config = dict(
    n_layer=8,
    head_dim=128,
    d_mlp=3072,
    vocab_size=16384,
    activation='gelu',
    norm_place='pre',
    norm_eps=1e-05,
    attn_scale=0.0884,
    init_std_down=0.00569,
    optimizer='soap_variant',
    lr=0.00224,
    decay_fraction=0.733,
    seq_len=1024,
    steps=4771,
)
Each number is 128 + 24 x the weight over its row's rms, rounded and kept within 0 to 255. Layers, rows and columns count from 0. Numbers have three digits each. The size before them is the row's rms in percent of the matrix's.

# k: layer 2 attention key, 768x768, rms 0.0743, rows 302-370, columns 0-95
# q: layer 2 attention query, 768x768, rms 0.0765, rows 303-371, columns 0-95
k302 104:089153136140141093119068119120139127129093132154152150147113123105120114157082119102062149129065128122130128103099124168086159133168131121106147172108122153127075147157146136140118104090131099144111111170149083116119123126135158128112120127152104170091131112139097104138119094122174142140
q303 103:125107153151117157124124141141141084128097095131132085127123119124095142157144166123140130203083132123087132154114136114140145108098111143133116107122147129110152093128121155113117140119112135132121092109099116093114133162124108122100132121142160087101146117149145086157134113152111067152
k303 105:110147107093113106091078103176106135089119094129141127116136161128103132123094121114097104136190128150154118117155135090106144137091107149126098058123128089157173116120144152120148115164108119150089147143150141136122161142067105097137131143139126136133156073124143134165142181160127121131
q304 104:147107131178175147127119136108118137139134141121116135143141129111079125124128116127103115147135097138126157127122131117110113128148138143055131097125140166162096145135095120137117119158167100094117119121159098146146155139159151167154114142103120124175134163146134145127134112149137132164
k304 101:106121154140112159136157137154148158143132113089141155120132124134148132135108119127122127111139089122115132101130167122125131166130115154120111054076120148134137140181114119116142181171173114081128114140157139118164116151074156046109117113134103116135163128136068177110097100118113166115
q305 109:169110130124135156144128132107113080116123117131121086133112105129108161128113110079109124113081140132083172117129132116126115093134110117100162137103135127161135118151084145114113059079134120130131093088092099131108126092132112129146123151150138122079121137129113143095099162145083118156
k305 113:110151106181179164110121133116123119165129135107126153140149127182140163191153145069098094134158101124092120110083102099152109168130117130118090088138162112116134139125125148125128088142113093146121125148099121165111146111145146121119160102124072115127116075156060131117143110155148102072
q306 109:111178149142135129096123152116168112101183113133138169122076132130135066120148109146122119124106141120161117070109120175149134117140083058117170133086123128116095110100098114122128095162117133145128107107101089152144152119070070117078096159117081106152142124149103067131101169125116154157
k306 112:108130138122126119126110147110129134122146118155077124135171166127155114147139150124103138121151110121130172079155112115125139148161094097112115154086099131149148163121126161133140187142132122113097090156116123156141094100121174095097077127147081126080114134124133125114135062084116168126
q307 102:100138142078178115132124119120122139122126142172106152142151125137188128132127120105101135132121077122126093170140153092108112141129095141141124140124131139137140141108172112141139120118118117143190138114141137126132153123133145131127182137098149089119199124115148170137107120131117125085
k307 108:105103121136113140161157123124123136146159094112119135115086092156117132121124095129128105173152136157135139148101104119127151137122090124134088155113135143175108167141148151139125101114135141092169130131134125181110136092150115156146145131088150147117160105115139129136163111131125140159
q308 100:081114108148125139126114133086106134104141077130157103126159145082084158113120170112146125142145146180126099151094134129134128145150168145084121175120151104144167098148071175099149102118131113144147125131107091059137155158127109157103179150117142183123098135106133136156158130149121135165
k308 110:155108117120161102096178152110140116160119118114131060127082143158115155138117105165154113121097129147111119126113125158121075112104094122142142100130126139137177099159156177120140120129108094116133141118168158171115161123132136175135110092128164116152148113155143096115097155148097094113
q309 106:108144127120125149110134152105125151132138077103166135143130123157167089097109112132136149158119122138117108159106158113160118119134122118124131127168123118154131095146105126110100147113096130145131165138086142130119127151137147167117137122127108127160147141144096120138139157143161125152
k309 111:112136135144112086102093132096119129139136109155141154109130155107158120124123113112144113149170104116127136088090182105151175133161136120106122118098136081114135135108100139174081129115147135111118097142127101157150151157112129138142152150167157070149138130113154109076100163107175094116
q310 108:195198133135120089082122138086184105149133121075183157153129140112151108139093108156131133138163146103156119155106148122094096099154124141105161145145141090134124125159077107130112119137100141109125136138144073132152139165138178148126120123138125114132117123117112128169107109156124095175
k310 112:109136134135111182130103133120127134110104147087156110146116149116074136150152141116133111116126113142114093137155132145159132134170093139116108127121144123097116096070076115166086076080124134105102062102149164139162133161160172130128098126123099086130128125073081097095149187133107118137
q311 103:114180079118096118113078156129149128133121112122144089123147131137103098127104133156090079143132081121104104119170111176122104129135146139084143142065159129116120103121085101157114118126086116099132168160113138141117156137126145121146100115130147123172141089137133140130167158198145141140
k311 111:140141079103136134156103133119119108151109086099104094142131136143108099128162131185116135126162124155117119121112114097130138114132069100119101137113127108135153123150101114168099106118126101103120126140164180117126109093110131155096115117128139112167108134119143099089110133133134124123
q312 109:131096126128148119150166090144077118130160142112110114107119128154117113129120129131086152125109105090116110129155113149130087153070109142126113148091121183135117161105161151072124101130122102099111136104114111180100118124154098100117146162119188136130107108086146116084157120164153122138
k312 106:108096099151154123140117111163138089160138122163143136151119180087136154107127147160100154144141110103159150078164083110119142129110158141159119134114096176108091158157122121136152134132131136068158116121110131134094114119168093098120125143122151159120116131127124132133136138128143101129
q313 105:146087111133138116136134104156105165140102176061121161112138128132138147104104140135138115130157125123159137119099136103117138128112137114106158133164084100112115093172117151132125101116081114148109105090148126155114123119147142108127181133122132100123128091097144149131101109119096098092
k313 115:132160116086139132175141130134163149123081090120119127116144122125165109111138104146121102115142131139128143127131124191144136088110091136115124129077144086145153137158135123102140097174119099133126148119132140110148153118123120123162137097119149153162095151128135075124142132117163136143
q314 105:109100106124121148110116118126142133172139081158102137128123132126094127140179155113168148097147127092161158103159143140132143138116109107100134090081137149102116171108141117115147071096138140112105105152136148159092176159141130110097129129124130161138129120120133145103126098169174096121
k314 114:106110175119119109088140124111140124112176120112123151127158125097109136146144177141128130118144110137206148077128137145136162125134134082151153178124109148119116180075138108166101096159155191089127083122145142135170157153143142121121117136128137139162138100094171153102150137177159144125
q315 106:128185129130162090136131144148131145121107127109105093113107135140107085128087183189115116140144160158161138099119109169125107117091109130130164127159152155155091134119105068152162116138098127131146143163155135139130128117148103144151123099145132115131127128101164123136138100102136163133
k315 107:117145113103128130127107139129112111115123141125114156132134140142138150134113108120129115133150112168137097117110122094158152117132090122128148110160136112140099135112085100157140128075108111139107102113116081115100103161148138185142134115112096115167142109141077147144129097100138090104
q316 110:094139135113120164123112144140104122169112174107106114160108140132104204131152183134099168160134109101113132125137144089122137148157144129177133108107143120123149168084119170128123124145111118127120092110095186112175111146153110094126116074089101096190108111099095118135115124148081115121
k316 113:108138156084138122107126148084114156112114124112113152128134125078047152123142156111119175110091090133142113125153126141106157127108141095098134134134120144104135171125096132145122115164121086130121143130106110149149145102128096117102117095132135123142097115110135115150090131101129127085
q317 106:148113121121099125121128152163138156119123125136099130153123151100140113084124139177120068126096089129102111103164164155108068120139107110100096125144138114127134075141094159135153117102131118154116131137107091143094167113126114126111129138166137139150120171083144130114145149127159116136
k317 107:113135090114141126134112105094132141153120152113124132152115120095097117137104104142147104150147146105142144111185093179145085114123087131162147122140140112155094179118114116076150087108139131106123155142101131152146151111105152153089160139151162114134112115107140137085121140146153092122
q318 102:132111182096133119166085177115155144156122136137152178185101107141151151168167158120087132165133138088107128114140154148139132104149160126101082128158130110156188182140141149082162143152119110185122155128141124145116107176126146138148136153136092108135125112143126127132147175161102155143
k318 106:126165165099152109136132122117123142105097049144169161097117130114152120131144113097173174168117095138095087154129105110167097128140090148130075189117105103122121110129112146107100167182138181108072146111104153147119111121124122132107110107088130167124099123165142119134115140105113137111
q319 108:161105129136079070120106124150152112171120150134138128103116142136143113165119160164128142143158154159124164143116090170141121123110130111166117132118152129075146148141128120124135111118112111083138132125135134145114124123093144127101111095085151103110108101126107119127195142133126158118
k319 111:098146135139118117092131103101110081142136153157090131102123155152116166144115104137165140134121110135111132131115121148148167138116076125153117118088143145122126148104121149124105113083158137117099133132148163095171155149151135146118095155114146127124098114128107130128145150142147129138
q320 106:116097143094141120164138114125166157124156096127109163120175152134147060130095118105113101129106099139163142107135115137136120120115113131137175121146131148144088123138111131148158124117170120122084119114116113154132138169122110140123149138167118111142171139128105136125178119097173181116
k320 116:107102117129121110127122113106132066101144107130102110104162119111083094168138127156111110160148142125140133118115114164088095161138136144173132136128109133113096175114122136171119117149152160108126110141125133137139089162123134096124127078139125115094140126153106133130172134105121130116
q321 110:126172165084155114180139156133139101133167115131091118123139136150134130163149103127106132109146081140090150139109135108136143121090145113132121118139156141103161108098155127118095143098104128136121160130108120101106149060158164113116149144095135127106151131116128111135153088130108182111
k321 111:121137126142127135120114116082093154122125126125084145153170116147117144122095126114129138085110088130168095112118153147133126101052108107114177138119165081131132128110136093153125149111122162139107154099094151086123126167115112123119127122114142153175157129132156129124099133085161120100
q322 107:147121194137103174176114089137103099154178140129162142128138140121109134152137105138150146101132183121126130095094105145111151150167150086136118111094089112132148113135119099202119143127112142143132142133129117152109110148137099096163118162160107101125110124129132090129150132140149135134
k322 112:124116107132139132119170176121142147122141106142121122154106137104166149142171121135095105164141134127165146134127137112052104136141104139133132108108136133090126112130138128126150144146121143107131096161094137138129109081172130114165142116121119139141082134135118161104102102119114107164
q323 100:135116129114083131087120120147102097124178102060121098135090108099121139129140079152130129159114096113127118091134133141098125128102111132096142103136113117114077098114121159122122144139110140138079150143112169123125108159138110111136134068129128090170109121115089154143102088154112188141
k323 102:137140134142088125102118082130122136160162126119140143168121112147088152127162116106126117115132159122128092169113115105095104121118099087127109107132134120104133128092128128092110103116139140086138155178121098126136127149103149124100125165082141148109089151104146133190143120144204169163
q324 109:089143121084142109142130146133157147106140122132115143123138136119107114140150109153135077107130113118081172097075142128105110119076087136114127152124110132138165173113107143138128083155135127128102149195158118124125115054132140098157122149145157120146128114111075138122150100100131115099
k324 115:162150153156104122148127110140143127151109147156157156111095128142114111182119125136168152140128142148133144112089100144117119124136124094171133148130087138178138114146127112106130123088153154103136147128109186128116150105156088153111128122095154129099141132081111159116154122126178131129
q325 098:135154095107102143122149120107108099114146143177185128134118108087090084116158111112126127138140121117177107124115160131136135157116151125135116127122105130193137054149149108134137142147142130142159121137071115126145149097105102097135100123107127117174115087099173146131126131127108096111
k325 105:174134124116128148142137102132115141137153104098134103146097094114143113162100114126136117130114137114139116149097100144096164116125141135127122142128119104059205126143134128130115130115118126137101125129117098127128144110153146134148109119076056180104107139101143113147103119108131130122
q326 102:124160160134141099131107104131088152142160104154138152111114080156133121137142122108137086135107144095143143157113130135124189117131179147154171163111121135143113122144123105141129126142113138145127146144082158134147145127164138112135132137102154094128158149184120094123138144096105132137
k326 108:124144102084168146115111142136134081118129113095130133122142159100119136110126169098108132130103120130155144117158110125093145147106122151126088143127121093117105087135136155144158133142148114128111123186117190145126118133148150118120125160133125122121153126136076145077191117143120125151
q327 107:131140124112132148081126132125113160157126144126136100142172077134114130166165155104096123132163119138087127123126087148130084131145151152163191149131139131171139144138108133147134115133104140083117151137098168110165131115142113156084118128146111152116150168133139123112163099131149069113
k327 111:167171135097123109108081088110161093136106154157177149147131127124130097140174107136122131128102123090117149125107139091127109127132121104131139112087061158093134131120107149151117167097113118148105089125169098129143154125127131129119108163125161107110135129142082150159147135135104170137
q328 106:106125137153091110102158108154126111119123139151105111136132101151124103091127132080130121101107106098169141156102116143156120181123168150096117081082134187112158134145087165145132137104118095096092131132110132119121168123130094116114111151111195178156152179121135124102129100102139116131
k328 108:129171176116122104138097082132085103138139156094117138162141162141084139088108175163142107145144108138099129130151110105106156154103127126105127127164092127124097128123121139150122105111121075131135158108109121123145131088139122131109123080146144092097131155103092131141138157134208129132
q329 104:148141160144120151112133126136113129155113118154119166149136148118154143096117129145112159142137110109144120120086129187131091141114159101130096115121103174109137089124127063129130120059144101153114149144098151131135118106121098140085121089111096093151161178125102127174138134132139142139
k329 110:126137110168110123143171087136133084089131109116149118155132100159134149175120144093131139136121129147132140110148096118158119134075084128104144114106114112129123109100097138112116074161123134119124120099049155129138127082120135130117133104101147114099131142127132108117102107117148128150
q330 111:116165084120107169137202134148171088148146166125160169106111135164129118094147147124106101140106132100143154116126142144138096149122168153105109101092163163134130096110109112121120144131112136089128109167154147182123124099121105196161128087129115157102138117158146124118078135119068144086
k330 116:136116129096084147144131131128116131137132165140136086131114154122127101157127114159099176125137122169179137136159118126143113121134145127153143100172129084142098137112126134162116139145100114147149122089165113077083151165127103168106123085173110154117159104111127105130158112121129126136
q331 106:149133102134153108135145091093129113131182131144136173149072151149122135112136088129116047117110157130113126107149130098095144091144165132112142123145157103109149126140104117135126149127146140118174090138094129091125128145109122125161143099154098095111127131163125136142059138114109133100
k331 108:125108158133109143146094112130111137144113117147132147097141111094107137075148115139127125155133132093134117136118138117098136128100133122179114112144144137088089105107106174137096104125122066148111136148131103112110096132108161070132135125160089143151112104127119104092162100125103108130
q332 106:116166117113111128124122147151114123112170170137110127112114106144165078089095141119123109134143113112182097108076121116128078157104109091165110148104127148142122154131097181131143123120135163170120131096140122095127117139139134183146144123118087113156105111113143118129130085131115134169
k332 112:135162141109131138162163157109113120153135146101128128125073145104164137126126115070145107144114170164157141177156098109115116148207119109134095149123134138141104124138132103120149104125098102114106107155131156102134157121157085136121116121134131099136144115152167146130137147091114092144
q333 103:153101139116164126149115147080115152134091113128135142140126146114117135102134115140123117147151140137177118134124091121146127118132126126124149119150153128068108104163120133154140101115099126140165154061114140107135098112121094106161146135100058140164163171161131091153091134118080120110
k333 109:111181125129109147157167067158163156109102117159140111124153137126152127143162139122166150096159122128106093131116117143115116088173109136100159155110159117131093094135124138155088116168136140114129158130160104131152119123131103138118128148134165140138096182133142103106168179135138125122
q334 104:110136122137138135042116138084091143150165127153120140106133141146090120112104140144138138100150128112139111100145142118101148115127109162116168118112159106156163093104094144117135167135130166099135134080085117147177089132109134117122113144126089149104130102155135139129125141120131116122
k334 108:132119139135102138078150137116088113181133126094135182156129105125147132096114147169135194132137113093124130122064096124123128167107173103180118170168137083122120121119146131155149122146137120157087096125111092133168130099111119104076163125159130095102149187148167125113123114138139110105
q335 107:137112137141151153137136146129157136111105133101101134073149133124154155117070131147161099114109104139122124150131135158157125141113157165128112104130166145139139135090133066188138128098159137101140059117070092148104116167117140093134148098086067126117188130146116111152154148120140148137
k335 112:121137116123124152127086117141118111141139122133140116113142163109083165128120101141127116108131149144124119072153070133114148116144154104127112126116105127156099101141103193151152136119122194145155091111173168121138145119127131110101116125129149179127173116124133186103103107129112131135
q336 110:130150131090128130141098063104134141116096133148102070097099151121145140126119094178118123132099141131195094134137111103109171147113125165119130115130140092154122149106155152139152092114110101105155087140134149150141130156106149121094114153116125135150128123168135135150142176091131131143
k336 116:146145130121132115102106147102102106144149131157130149089096146123135125101138085093140143137137096093109126147136127060066187089164148142136140200125153115134103122137080112141113095129152140160107128104152117156121110080123142111123115139154157104121109076146136107112129129135106164152
q337 112:117092159151135117101128135127114119129090117103100161124154166138130141125099112159123114149117098152112109153133080154159159124117054162186173103153145123165066106151097096136125145125144150173095117150106128130122127105133096096143141098108152131110121133105145051120151120097088128108
k337 116:163110128115124120138149123126120165110100142153092131087143136130175169098159151141117116090112123146144108093115136141148114146124140079150144129108137085159130102141116114132159149090148161164118148112122136109144086163110157156127110135158136106110180112079125145094127122138084163121
q338 108:107111144149154119151112105156150087089145143120141142123113120118138100123112151132128146117145098149107162127130162133159147121142101157132116098116124135133114152129056134140086109123073131125110160095141129122147176163162127124155170104125144117102100158108080190132134126144106119118
k338 112:131136126144146116122136139153099108137136176161151145143123106084115132114104099141128179122137106116118160099095146124097086125146133157158123153125106160114152140112093157149148151121120104117100110131104115133143099127101120146140146166135118103116154092150128180111141107143114113095
q339 106:140170130150126076114106132095103128154129108083146168147107122164140091134109122143136122159127118129109146142149138109111100124147166140188115118129154109150119146131093137137093153079119140152164147109120105137160091109116117101135135150120124058153148116144176155126163146123114116147
k339 107:133114136138128117130131128102128158145135160118093160127097116124081111141130114137115124159168127100103123117136161181110135143116103125111128111100144112115149157165144175159164133076129119196103102168099105165167099113127164113109145171177108098139156152109145114145109134177139163174
q340 109:156156137130098138139108178157143167142145113114144115130121151094117107117134153122104123129111104104126149140124148140107133103163144176156151126110113077151112120104147074182133122112113144123163139180120169142157091112163126138108129114098117099154111135118135178135101104145129151145
k340 115:115169113145144164061147163109135087150160139123181121147134121103108146087118160134123130095140147124144123150110111175106142126098151071041120111112154118144115141072134156176140098136122141079155106131109114113173143084122130147139136131148085156135125111148113104099160127151108147185
q341 107:144142144137111135171130140141166123119139088120119094128107125133093082118141126104136147151137119151163188140189143129129093126141157122119104160099147145132136093103112152095089143126117149098151105116121111140144146125115151111120113135112096101137134138113107088141131116105103085111
k341 111:099101127124134140145080154158144121164115124155123118169114106112144133189143118147123143153109132137145078141176145184134120166104129134089103136168105156145159127122113138080142120207134157172163184134161130115119149131146139151169130120160151175145145140117145142123111124099120099127
q342 105:089139139140124129133186161093132128077136080168124152121083119181124183124121070165134142149129122097130156139089128117140097160122177113152099142118129118131135124145114145090129129089137083136143137138155132091110101116110116142065154175132082170074132139128132105093145113082111167105
k342 112:126125128098159078107094110140103197104086145129139147148132145118130152085157101149153114087118138144140101121133153134138113118097085106120092084144092144176129125140141120112172136126179128156162139159135103112110129150163147119128135085121152119124147138102122099117125120141133114120
q343 105:103103121104131116101123154160114163114135122124153180107140157120112150090177117069154116143154141121106129116138104145128128120096115121152133118158130125095129163110152151138148174177114154157124147163142162105146133151113082167132130150167126130157150114139111110100146102128113116140
k343 111:140155118141093118157132099121080108186121126132127126107124104137157143094149131083132160134131134114088147147145130091126118121184122113166142122118159130110082136156126155139061128147152122149153105137150155119101129159154162110115110077121161105114116150100145118113136125114091142145
q344 108:120127095147082114136103090097082152086166142160100177125094066141146156097130076107124157116144099162146154083150128118113069135115086149170153123204101116113152121121140140144160152103115132114122173141156162129152100122128126111128133112144142158127129174092075151128140125126144099151
k344 109:137135153098116154142133137120070138086144152135153117092128115121164113102095101108121144097114159143137139150144146150110081094106149128165144137122118111139125138108095122126145140121095079103084142088117166103132081155078126109118140167120172107133148123148138127125131184134119150161
q345 110:129158092144138160116129117108132166119125139141113175118133159089137113152120126122136121115083116127065139143142115159113149100135135157131165109131109101152130137109123173118105142107106121107146118173155104166156142058121137107147132126112143108142099141132108119093148132103085075113
k345 114:146137094112149118154126144177125133160133166118090095137132153109157122122130132185119131097111131154147131124133137104139131158170129136074131120128121126136111128116103125107121127112144119123117162115164167119109092124122172161119127141116130138167155136114153139142119127136105164126
q346 102:163077131114112178115168166111102185091151138112152135119121144110167166097112158137123147110152152110135107102118161134153146122124114133152132120145116154155112153128075130139171136164117152134116118155136116160125107100121133136119166131137135108141119099155134147143156056146127132137
k346 106:148123126145122124135112153095124152123135134082121119105145141187122094165120112086097134130122107128150120120141129082120120149158138154134132133130152118159092096138060141137147080082083115110136117150130115085121184145113176124102135133126155131121152085183141161120120116159156147135
q347 106:142165081114142138139147190099157102126086144117113155153150126115107119133131133104095128123090171147162154165107092153137084111132160111167144146167100101130099129119092096130069153149149148108098139147106122174118135140146145167149113122169140118118117126164106112132112154136175147118
k347 107:134153091131093142090094112143121079101132132125135136126126139125156127107127091134128100142108121133113140141150137163133141090142151130127136128115109120139118123141128152106192113130155084166133131135155127164130157140091168113169145139166109142080155142122153135127148148152117123123
q348 114:133082135129122116106116164119138129112110102124142130115114144132123150115181152118126126140092096138149123125160111117128121121126126111114092157125094147148134120105155115115105176101134135107114114135176155158141150134140150174145144082140133134108133117141163155112098162157122114089
k348 117:153106105101122172091157140159161137122164099160123115139161126120142070120096143127096123091138127119154135145151126104104118123122123152122123088145099159140169132081088153126136108156163113116153147201126136095111131149123086162090144131163141187141125095121142123126118103143099092071
q349 109:146132145085101073148135107143107133125102120100152173140110145149090160150148107121147156163096127144099110169163127102143114121109143086117128094112089125134144100125129125099108175124134135085138131100079137096146111121137113115166144169123121093158109113131118137129102133136138160128
k349 112:142183116126074127129103130154114130134116132081111159129134112147105123128115101142115143093153113180142155162101098127090081161128119115129134123125126134149131097128112141141140092148130127151112148130133095129139128182078154168152116163159113123136120169090125141128164130102179132128
q350 106:101136114139100171145123110097115161108173123131123117106125124115081149105058123113109109126159101150142097129130145163095108089148145155118097099091134144099114086146112142137089110129119129122124131154176110107129129074161096118140070122145107098125119127121123170119136086130147146139
k350 115:111153091112145119181155162135127160108156145123097098133135096112152102098133144153096096117156149101105125122130124125120114114142143113123147143118134096141133129093107142099123161117114180128114164091104110089140125113126092125160102154136132109083140093159120105144132099122143136130
q351 103:161123125125134158126131112122122152116139114125107132124179087108129093105123160114178164141164102105142095131130141152131166142101149122099142125104130100131153109111125113093109177115121120122137120143123143135099130186100103100116093124131116132134130140146108159164123155135159164145
k351 109:146123100104110108101102161142136128140127141103128116104157141114183153074115133101129124112089096159127125106102105161134098153162110135120122135178133121144097139160113139150168130167133125158155089132145147143117162136123131150129159114091152161166166129106128152116126127140162144135
q352 107:129131157156118131111125144119185157104111165123127156127115069127121121136109173153121125138101137119151134155126136117112160120085061126114105066136166127118137155107128122135163127099153120138083130097087104098137116090139153110149116155143144143156160121131109105105084126111129092119
k352 116:122156138163104124158150110142086103166091093121115144121143084110106139112091152117140147098127130149136126124167108112119153150128146110107152142110160108142159135146106123146146128145123137128109125153137136083131123122086138152110131130116138109118159155162132141149161095109120091119
q353 114:127154123130165122085170166139119123151162122087119113152140101130148110139102143100125159133138112140148146144081113099158147146098141110149118122127128109152107161114158121117119107114090100157138107164123154144081124196082146123126095141108134109069120131106154126141135152118169068137
k353 116:159156141102149100123145118088125099172134111111130161102135103158109098145126152099141155118110089152128108139047114125146156136127149111140095169112123112133136129110104119146116174119133168111124114121137138106167109107159126137090139132125123089111118167132114111122105134169143116143
q354 102:098142143105092121135124161113111162183145133083129104150100103147161125106072148081113135118140127125189089125093097157108169151111124159144094154128109099124140183151131105116172134090115094113141134105108171170159137120107102122117101125146130175144155132137109149149130120102127147156
k354 106:087128130139168135135083165135122089144138100117112098130129117125095130116136142116152156135091124128142101165130147119110143150132115110085172202168108120105130159168116108127166113109131157125153103146131096128148157109160138110134134181111147088182089084119144113136096092125146094086
q355 104:123145116142170126141172105141118126120116134142130148141094095185138099128111150149115127100148144166094195103151150132129147123121096102137111120140112120132092169126140105107137138150118145076125104116135167153131114101123161134133104098155128140139118149133103130095150149156159112128
k355 110:160152107063135115147127065142115138126160127122113152108179142082130076128137131114109127098127125099133120109121172142149134082118134151183108137121105099159157113123096137107146095108110151135156158124132087120100159128121103129134159106107116145148137100108157182120155117134146146109
q356 102:162132166153129149144133114160134139110099113130119142115104144085101087122128173097114138166166170152121124130118136121099146126103111115155143145158112121099131118120117090117086142163102133123144090174127176103103111114155102105130119150151150141074115093134134127124167151128109115129
k356 104:147083157130137081105093181133165092117123094129101140132163181121134101089151117108118100158137145132125128130165121133146138126135150147126140134126143121158149156140121122160130143158166164144113090175126164136172136146176120111101084171161109165115096172084135098133165102051105120099
q357 102:145116129109151105148123098112153130185155143136144202141139072124082132128152114156120184157154153149104109116138139081135128136132121134117109115116130120136140113138119123100143112135146131125128117136097108136099142121126115111158196146095146102130110129118129104116104120141141080138
k357 107:119131138101089118075109105123140118144074145168100114132149125093159101113158136180127086104153105089132143148136097078132149118143112111134144156148171111125160116119175135145116089129121155125078134143114124131121127122166142163152135114113143111072120159152167139070133160071119128143
q358 111:151109113116123129118118093124144138136139138136150154115097143121165122101137150121108128123117117115104101075104086082133074131111122119094089178101141119153107142122142167169120148088137109155124107138101174102116128110113166142132149118160127143158149143139135110114099108092106139129
k358 115:105129099115134120094147101111141185072107146142097164106113105155143147144137113147132095117125137112130139108145148088152139093147127133128125125115152148169117138152117161106151153106145133113113135149094112103160144136173162160107152164163106141147109094147132102142080144119169116126
q359 106:106145104139159120157131098108087112135151146151128179138145205158117145123149110104124131122154149149088143091107146144138160111138130112127116120123115104176132168157142163149132082137146128132149139117157108128116148156112199120160169135187130106126174162095110109138110125107151152157
k359 108:150137152139097107094167145128101129121096110120110157101136129147099134130121124139182141183117124148125077073142102089160121106177155138147134144082107137145112126136115161147121135117152113124119117169115112096104132138113130113140150104134116096112161111118136083111133161109172113163
q360 108:142159114133130133114108088163122143149137167152163122161158149132140110137144141155082121096134150133142104105171132139123117109171126123123146127137113147137103112131128118158101103132116128110166117104139136116127083150135129118115114091100133116161134135113108166123135120115103123127
k360 115:082093110168138121109113155118117148114147111135110144133146137121090121117153075164121167155196100098132126116135118115087144167100113103131115130105126113143129177154110123117124141118114129100113130100122081177080155130106152110140117135115163143124139155202151159154129127124126119116
q361 101:129135136112138123126159149112084148137125134149102156186110103098121135076162130187121128117118141155112134129093101148136087116128125121108128138128110167160103112154158161120106091150143133134134131102138179100119129157115141178125194124152115124107118158157101096140123150143150178158
k361 109:097167121113134134102118124100119132068126113115080093147139102152124110082136168127141129096146139094072131123139121142115108117139167099111120125106151142123119111130145145153087110146149137106135122125072088119128147107105156169140158092129120158144103110127125098145124141119161114108
q362 107:116131137145088135143148163089139093123125143111155102150138091133104161145116129129128087106149137111151172139125093132146131124077093149106103130124182119117122136107114139136139101133101110155108158101115071124177111118112106133132153122156192175132080121109137094132113115109132125156
k362 110:128138133162146149168183129141128088150107145131132062111101061126150151179123121090124110140139138121132178105136107134103159163121137113067172114130133143116102134163109118123150105153162129125180183120100136125169161034118127120112145106142141137114160160125137126097134139149145127113
q363 107:108136175158158157092114137124122143119099146172115150121117115095117116149113092138132139125181112075133140101110113129147053120120121110114177173112122115133142118146142141118139153103125110135117137129128125098130079168145107054092111141098113110119128115163132131132163113144108126131
k363 113:092114138147097158140112107097116121109172104120150129110111122156123120107055089137125100125100146110107099097128134138072127160106099125144103174122105135099109109125131114145137094124138140109110092144127136135167103134159134107136128092153135164124134110141082118101112133143134156108
q364 105:126157105113149143132132156108162169116137120122155155136157129140127166124124123139121146145137121151098136164129127069152102142100153120138130127201126128145146158168127125147123125152102152182159169080096109103075140157145152150086165159139135089047121151138107124122128143174152101110
k364 110:131126133127138163125125136121129104145109104172142183106114180173145125117093198076155091160109126115109107152101144121137125078099177143141146106147152122169152106140154154119114173143110167134098132139147156171166108176119150146166130145165137128136143168101117170111106134163125108142
q365 100:122119102156130142117114082132181112118104145117140098149143115135147114170154197152114142096144109115140112089127122131146094170133112146110118103155121160106183143081142173139112112146123147162135098116119152129135165177123167144116100125106189120119147142083146136102128094107150126085
k365 105:154147130098118159132122150040133107133146070124151143127105144155110122167192142086120161159115143134113143101118129129096147107105126134124128128117129125132157110145107095162114145119138172098094147133119132148134135130139139163137115117102151114149136143137157081129109114143152069165
q366 105:097128146146086071149129140130148083083137105135103113149097128159111113144099120121110156127101102145143105122093144105136161133171145128093123127114100097129120146118168125121123143138110091167141095147133168108136109136155138117151165126100161141126146131096112105068101103129105140156
k366 110:145162132094114138114156111121141096126118125121108130147134130075126112114154144113154178118138131110155129084149132126118095126120105109146092160109114157146119124145137133148119137076146135080131150100136163080132104156132146108089104118125107057125154113134120137187126130107104128135
q367 108:148098086143127155119087112111090125143157126122125131138136072120086114094115111117096069123144151143151110141160140099133102130141122145136113155094105128119124088145107116134115154146156120141098124157138138116122171122134123151125109071105119128145092128127166138156091132130161123142
k367 115:056168113139107126188139139113140128095110140137104115125094110116134109129137168133090134125142158104106152118138119127121079153109105091140132089120142156146128175104118148152141135088120095097106152118163122087159146084123108121149160134111129129108162126114143098174125110109121148142
q368 110:130176138138133108132147149095134144154118127141092119146125192119108088146137105144162127114127126144117149141127120136118100118114111208117100148143133122136171090102064152143109129119114096100130083095150102124099128141088151120091095062092135164141132129167147165145124148098126147128
k368 108:148162178143105136131144124136127144145145141131102153100102114141142065111113115172119167137130119106099115151107142126129116166123138144133124151152138136116102156164158155108152143144141120092114151146173098165131120120129140117115114109103082123120109107101110138123126149098109142156
q369 111:134140149117142145118134098105110149128126109110169128120120123152114145082137141095114124130135065112113111127131178110116147087115133165143157133089124156120122093134101139110140162141135111137089156147143110115148106100120130159110100118102164135170097135094111168144105119112123105138
k369 115:124102091184118148096124125127108113121107154144130101121135153082130109151109106169131106099151110111116112094122095105100136098120114135125118140159154096146113142134108138110093113180108083153150121172113134113097110093143054108098135164180143115115130118126150150112118104125132098150
q370 107:117153160144153140137132139131107071126098147149110121104140108143167095106125142157112132136203114112133110141127132130128105066156131152135118147113087157161092149119175124128140142118162173128158129109122118111180076100172132137104120120106102135148137118144164093128143120152118129147
k370 112:155106103186141126141120128122158162156166147141116105163124107126156146196132136154102156105123130110174068154132106118171169132125114153082091164141151102112076110123135145114111130121167097118112098125086129087100136108141121144123152168088152101082114128142130100125095110149152123139
q371 107:145102147111153120116091131120114117110144086159159122128139105180100151126117134155139138179168100146096135127146132113138080091155163179150129122122183144127140149145130110137133122067181168138107118056117100098115136118159130099140059136134120164094103109103146077120093089104136091131